Weights of a small transformer language model.
Architecture: RMSNorm before each block, rotary positions, no biases in attention or MLP, normalized queries and keys.
Each number is 50 + 10 x the weight over its row's rms, rounded and kept within 0 to 99. Layers, rows and columns count from 0. The size before them is the row's rms in percent of the matrix's.

# layer 5 MLP down (transposed), 1024x256, rms 0.0561, rows 300-325, columns 64-127
096:69 58 51 56 53 65 35 46 35 44 56 28 55 45 59 40 43 48 44 36 41 59 43 64 51 65 56 55 30 54 42 40 54 47 46 47 54 50 40 50 68 42 53 48 67 33 48 48 49 49 69 54 47 49 53 78 52 56 33 59 52 58 70 41
088:58 51 53 51 35 53 31 43 38 32 47 49 59 46 52 57 66 48 60 48 28 34 60 62 41 44 48 49 50 47 31 52 38 58 43 61 51 60 50 62 37 58 63 46 40 48 52 49 30 46 46 62 25 35 54 50 60 51 44 59 53 37 48 45
099:46 46 38 41 72 42 47 52 39 49 61 59 67 54 48 72 54 40 43 57 43 58 42 36 65 48 47 57 54 47 50 34 58 47 43 59 43 67 60 63 43 57 47 44 50 57 41 48 20 50 38 63 59 40 65 44 33 43 47 40 54 38 60 48
092:53 56 51 55 42 50 53 53 51 48 47 67 34 53 51 46 48 49 41 50 51 57 63 31 68 37 53 64 48 60 43 55 59 48 52 32 37 67 45 38 47 44 56 44 58 31 56 52 40 42 55 54 47 33 56 48 59 50 46 53 44 32 54 60
123:42 47 47 44 60 52 65 73 50 49 43 50 61 46 41 43 50 31 40 35 52 59 44 55 58 52 60 52 41 60 33 55 51 35 36 68 42 42 55 44 52 46 70 51 40 47 26 54 50 66 53 44 52 51 56 47 36 54 51 41 71 57 59 24
114:60 62 44 47 40 45 54 33 58 40 53 49 22 56 52 65 49 43 59 47 62 69 38 70 33 59 57 68 54 51 35 51 42 53 56 55 53 42 48 46 58 52 45 48 49 29 40 57 51 60 32 41 50 35 42 41 56 58 46 35 39 49 50 49
102:55 67 58 57 52 57 46 43 51 53 50 45 38 31 56 55 62 53 54 55 49 70 49 46 65 45 67 44 65 46 57 43 47 53 35 62 61 61 65 54 48 61 47 66 37 49 57 39 42 56 60 43 54 49 41 63 42 55 32 39 35 50 40 50
094:48 42 56 49 56 61 33 43 66 39 47 43 62 59 58 44 50 41 66 48 47 41 37 50 55 50 55 54 46 33 53 54 54 38 64 56 50 46 53 58 77 46 36 56 52 63 59 48 28 69 56 47 35 52 62 36 65 49 40 64 47 59 44 55
096:50 61 62 42 47 36 56 49 64 57 63 60 57 59 42 50 46 47 58 47 45 55 39 59 36 43 47 68 56 52 49 40 41 45 53 48 56 56 42 42 42 39 48 50 46 34 70 60 56 24 53 43 57 54 56 58 55 47 66 53 62 35 52 22
101:64 37 40 57 69 49 51 37 61 51 45 34 63 61 48 36 41 57 66 46 50 29 39 53 43 40 48 39 42 36 53 53 53 41 42 59 49 40 44 43 59 79 56 40 50 52 42 52 47 49 62 56 35 39 40 44 62 63 51 40 35 45 50 52
097:54 72 50 53 52 30 34 54 52 46 47 44 38 68 40 51 47 52 57 40 36 56 51 46 52 59 66 39 57 40 64 62 59 66 79 52 53 39 49 32 66 62 48 27 44 43 68 75 41 57 44 50 59 45 52 47 51 54 48 50 46 27 55 53
087:49 44 29 38 44 51 57 45 45 50 41 42 62 50 38 73 59 51 47 38 66 46 49 45 65 46 53 62 49 56 61 46 39 47 43 54 59 62 47 42 40 51 52 43 57 28 36 61 48 50 62 46 30 52 57 38 43 59 46 60 52 49 53 56
105:47 59 48 38 61 39 74 50 60 45 51 27 45 48 53 61 43 50 36 46 50 20 57 51 54 46 43 54 53 57 50 45 56 41 66 60 56 61 52 42 50 53 47 41 42 53 63 53 46 36 58 47 47 53 52 40 60 56 49 54 34 50 47 57
101:48 51 44 53 48 45 27 54 56 57 63 55 60 48 40 59 45 57 57 43 55 47 47 43 61 45 55 41 35 61 46 52 52 42 37 81 52 56 69 56 51 52 55 33 44 43 54 47 19 40 52 41 57 23 42 45 57 62 61 52 61 38 64 45
108:47 51 54 54 64 57 47 61 52 45 45 43 53 48 53 62 49 43 46 44 57 44 73 46 52 38 44 66 47 45 40 34 69 40 54 47 47 63 47 42 74 37 44 45 67 48 34 48 58 44 45 43 61 69 45 52 45 53 65 52 60 57 36 56
083:67 44 48 47 50 50 34 43 46 52 54 56 43 45 35 58 40 35 55 47 39 38 45 48 44 54 56 44 62 32 51 55 67 40 60 48 35 44 61 47 43 51 53 49 58 39 51 40 47 75 66 47 56 49 52 58 50 52 17 30 53 39 68 50
100:41 40 50 49 47 81 59 54 66 44 55 48 45 53 42 48 70 49 69 45 65 76 42 48 42 29 48 40 48 57 61 54 50 50 54 43 55 69 45 67 52 57 51 48 60 64 50 34 48 59 51 34 47 40 51 51 46 65 47 50 38 40 44 49
106:45 42 62 59 51 48 48 40 49 49 47 55 50 69 39 50 39 49 56 50 43 60 45 45 44 45 58 59 46 52 64 49 51 52 52 39 58 62 47 60 52 52 55 63 44 55 48 73 42 55 43 41 34 39 43 51 52 49 50 46 55 42 22 52
114:33 59 60 49 43 46 46 50 45 44 54 35 47 54 47 42 42 54 46 50 57 50 50 57 55 44 48 45 50 56 52 63 36 50 61 44 72 51 67 59 53 64 65 49 62 52 66 59 38 43 60 64 34 47 48 56 39 36 49 47 52 59 50 46
099:30 52 59 53 47 60 39 50 70 60 47 50 50 52 59 46 57 33 59 51 57 28 59 70 51 55 74 48 58 53 40 55 47 53 51 45 62 51 40 47 44 37 44 65 57 62 65 42 55 47 42 53 48 32 43 47 52 48 52 42 58 59 59 46
123:50 62 43 59 58 63 73 55 70 65 45 45 59 54 52 51 51 40 49 51 58 64 53 38 62 43 41 52 81 46 58 37 41 50 51 57 38 60 45 51 46 56 57 54 67 54 36 51 53 50 59 72 56 53 53 59 42 50 48 48 36 54 58 43
102:55 53 62 44 47 57 69 53 74 56 55 38 41 66 43 57 41 48 69 70 44 55 55 68 42 53 63 68 48 46 62 50 54 60 37 53 42 55 42 36 39 39 44 52 44 54 46 57 60 47 65 39 63 51 49 50 39 64 48 60 36 41 36 38
093:55 48 64 49 58 50 56 56 48 47 56 46 47 59 40 58 45 33 49 43 51 38 55 44 37 45 52 47 54 44 46 59 52 49 33 58 57 55 47 62 44 39 52 56 57 41 59 50 43 42 46 18 33 65 64 44 52 26 71 42 38 49 50 36
096:49 56 45 50 42 18 60 36 68 61 50 62 32 44 64 64 36 47 59 45 56 50 47 58 22 47 31 58 44 60 54 61 38 57 50 44 52 56 57 37 52 58 43 46 47 33 57 49 56 40 53 71 35 51 59 37 48 58 52 46 35 35 65 56
111:49 54 47 47 48 67 58 51 50 67 46 59 39 53 51 47 43 41 43 56 52 49 48 50 67 81 62 76 50 41 43 48 55 44 19 39 38 37 54 59 61 53 71 52 57 43 35 60 55 52 49 54 53 59 62 56 54 62 54 50 46 58 65 32
093:47 36 40 60 51 46 46 59 60 49 53 57 50 51 48 54 36 37 56 63 60 49 39 47 37 51 37 55 26 61 43 59 60 49 46 45 50 52 29 37 49 43 53 61 61 43 36 47 50 32 56 42 53 50 46 52 65 54 62 53 39 39 62 52
# layer 5 MLP up, 1024x256, rms 0.0626, rows 301-325, columns 64-127
090:45 63 62 72 57 53 46 64 71 68 52 75 53 32 51 48 27 44 56 71 56 48 47 51 68 35 52 41 45 40 57 55 59 29 38 62 49 41 61 62 49 29 59 43 52 42 46 44 46 40 61 33 54 48 51 64 52 30 51 38 53 46 58 49
103:58 49 65 48 60 67 53 59 56 56 36 28 55 43 41 55 44 52 42 33 57 54 62 48 62 54 52 35 53 46 54 48 34 49 52 40 59 48 51 63 41 52 30 49 50 36 58 34 52 56 68 36 51 58 36 43 44 59 54 58 47 54 20 67
096:48 50 56 46 47 50 60 61 38 55 44 53 59 32 60 48 42 47 44 41 42 62 54 56 42 61 39 51 41 55 43 40 57 46 45 61 58 61 63 52 46 49 52 57 44 54 66 39 58 50 51 52 54 72 53 82 55 52 67 42 49 53 48 48
107:64 49 58 47 45 56 39 42 51 66 49 40 63 43 55 30 58 44 48 43 56 71 18 56 43 45 42 51 66 44 61 54 22 55 48 70 47 35 48 43 56 50 61 45 55 40 54 44 38 51 38 65 41 42 35 57 65 51 42 58 59 67 64 55
108:46 45 53 34 58 46 61 48 64 59 57 46 43 45 52 60 37 48 54 57 63 66 50 59 59 46 49 61 57 45 60 70 46 48 42 61 54 61 46 56 51 73 61 46 69 66 34 59 35 41 65 55 56 61 52 55 48 56 68 50 62 35 47 53
098:57 54 57 44 34 41 46 41 48 58 54 51 47 48 46 50 58 50 71 56 71 55 61 72 38 50 45 35 72 52 63 50 45 59 44 53 36 38 60 54 60 58 44 38 64 66 50 40 42 53 56 63 55 60 37 47 66 73 56 57 55 39 55 44
096:47 40 50 59 74 59 46 48 63 48 55 42 67 42 49 68 38 53 33 55 41 57 46 39 70 48 66 51 74 70 50 46 40 48 60 43 61 27 41 50 62 61 47 44 58 42 43 44 56 51 38 54 40 55 43 51 63 52 53 69 49 61 50 44
096:56 53 64 56 59 59 49 55 66 64 44 42 55 50 47 59 51 26 65 58 49 41 42 48 55 36 45 41 30 43 60 64 42 56 39 50 51 64 52 49 63 69 51 39 42 53 58 53 49 40 25 54 40 51 46 59 67 46 56 54 56 57 58 51
105:59 54 36 49 34 53 56 51 41 28 35 63 33 58 43 50 47 58 51 57 44 52 35 61 50 56 70 50 47 24 56 49 48 44 52 48 59 53 58 51 39 64 55 52 52 51 54 49 52 54 34 42 54 58 59 56 58 43 45 52 36 63 48 50
104:59 48 39 55 69 49 44 69 53 36 46 63 60 47 39 55 39 53 60 57 57 50 67 48 41 37 61 62 60 43 53 44 65 51 41 57 37 61 43 29 47 64 41 72 49 36 56 64 61 53 58 60 50 43 42 57 49 69 55 45 51 57 56 61
094:47 72 49 58 49 66 40 62 47 56 44 54 52 42 39 48 26 60 70 63 49 57 41 49 17 53 52 45 46 34 42 47 32 64 42 52 56 64 54 64 49 56 64 59 49 55 41 34 52 30 43 26 34 44 69 47 49 53 56 36 55 55 46 48
103:58 49 51 57 70 46 54 40 49 52 50 42 44 60 44 49 43 42 37 56 67 42 57 60 73 52 44 58 56 65 58 55 43 47 55 40 51 42 58 48 31 52 40 37 55 45 36 47 33 58 47 46 70 67 68 54 44 33 55 49 43 72 56 51
101:59 56 42 58 51 59 46 58 70 35 40 61 77 43 49 61 45 33 42 66 54 59 38 47 70 56 52 62 61 60 67 62 56 62 59 32 53 49 52 60 46 47 51 60 55 40 45 56 36 50 48 67 47 44 56 49 53 55 58 71 39 53 37 68
101:59 56 58 53 60 60 46 48 57 66 37 39 64 67 51 47 54 30 35 26 50 50 60 50 66 61 27 67 51 65 57 49 42 54 58 51 50 60 45 56 53 50 49 36 54 38 72 47 41 53 43 60 71 54 62 60 56 57 62 57 42 50 63 57
090:53 34 51 48 43 60 49 43 57 43 48 39 46 46 50 57 71 48 58 52 53 49 60 50 51 59 41 58 48 37 49 69 22 53 37 50 55 70 32 54 60 76 47 46 67 62 69 61 42 53 56 52 53 64 51 65 55 52 53 36 70 64 52 50
104:61 53 55 63 47 54 51 64 54 38 47 51 55 41 40 60 64 40 31 42 51 34 51 49 52 62 41 44 50 46 44 40 69 43 53 71 47 41 37 49 36 32 51 41 53 44 59 55 43 51 49 48 72 49 54 57 60 43 50 49 56 57 48 39
102:42 34 53 54 57 44 55 31 43 55 56 50 41 64 58 47 42 42 71 35 46 53 30 49 46 44 46 34 47 54 55 45 48 61 72 47 58 47 56 50 57 54 44 61 53 57 58 37 43 59 45 47 48 55 61 47 62 76 51 46 50 54 56 60
111:53 63 56 47 63 50 42 53 58 53 29 48 52 58 58 40 42 49 65 58 55 64 62 56 49 54 55 49 43 54 34 39 28 52 55 57 64 59 46 48 59 51 50 55 58 42 39 23 43 36 41 59 32 37 60 56 49 49 66 37 68 55 35 44
096:64 42 56 61 51 56 48 29 55 58 51 49 52 43 43 40 45 44 41 52 58 56 47 54 39 68 43 54 44 55 55 31 42 53 31 49 59 62 50 43 47 50 62 51 55 24 57 52 60 34 43 64 52 40 34 62 48 51 54 37 49 50 51 54
115:48 51 28 39 48 45 57 49 63 58 54 35 52 48 37 53 55 42 55 51 52 64 51 41 59 56 46 54 59 45 73 55 58 52 46 50 47 59 53 30 55 47 55 52 69 65 46 50 40 41 51 55 53 45 27 65 62 68 56 60 54 38 63 59
101:60 59 74 78 33 45 48 40 37 41 60 53 55 66 44 56 45 55 50 37 39 50 46 55 61 37 67 63 49 60 43 49 43 44 50 51 49 57 76 33 61 50 46 51 54 51 42 56 43 39 34 58 41 30 64 44 52 40 59 47 38 48 63 57
088:53 60 45 51 58 51 38 50 46 44 42 61 56 50 42 62 55 55 64 33 44 43 41 50 61 46 65 41 75 36 51 29 39 38 41 44 56 45 62 61 54 57 47 62 53 37 28 58 54 56 33 69 45 54 44 49 57 32 54 59 53 51 46 44
093:57 58 29 60 56 42 43 70 52 68 50 64 46 47 37 38 47 47 40 75 59 63 48 54 58 51 59 53 53 28 44 41 55 35 39 53 43 60 52 53 39 63 40 52 56 54 36 50 42 43 35 59 60 55 31 45 52 61 50 53 38 68 52 56
102:61 50 63 46 51 67 45 57 67 79 57 40 49 56 53 42 34 48 45 42 56 60 55 61 42 60 37 48 72 46 70 52 54 62 40 51 49 23 52 53 49 47 45 58 54 34 38 50 50 53 50 55 57 43 52 70 55 51 59 57 56 67 56 46
094:60 62 64 35 41 52 33 57 59 62 61 45 62 60 42 56 55 41 52 43 56 49 45 54 47 52 34 36 61 72 48 46 46 78 56 63 71 58 43 47 59 46 51 59 44 45 42 40 45 47 63 58 58 61 57 58 57 38 60 47 67 52 54 41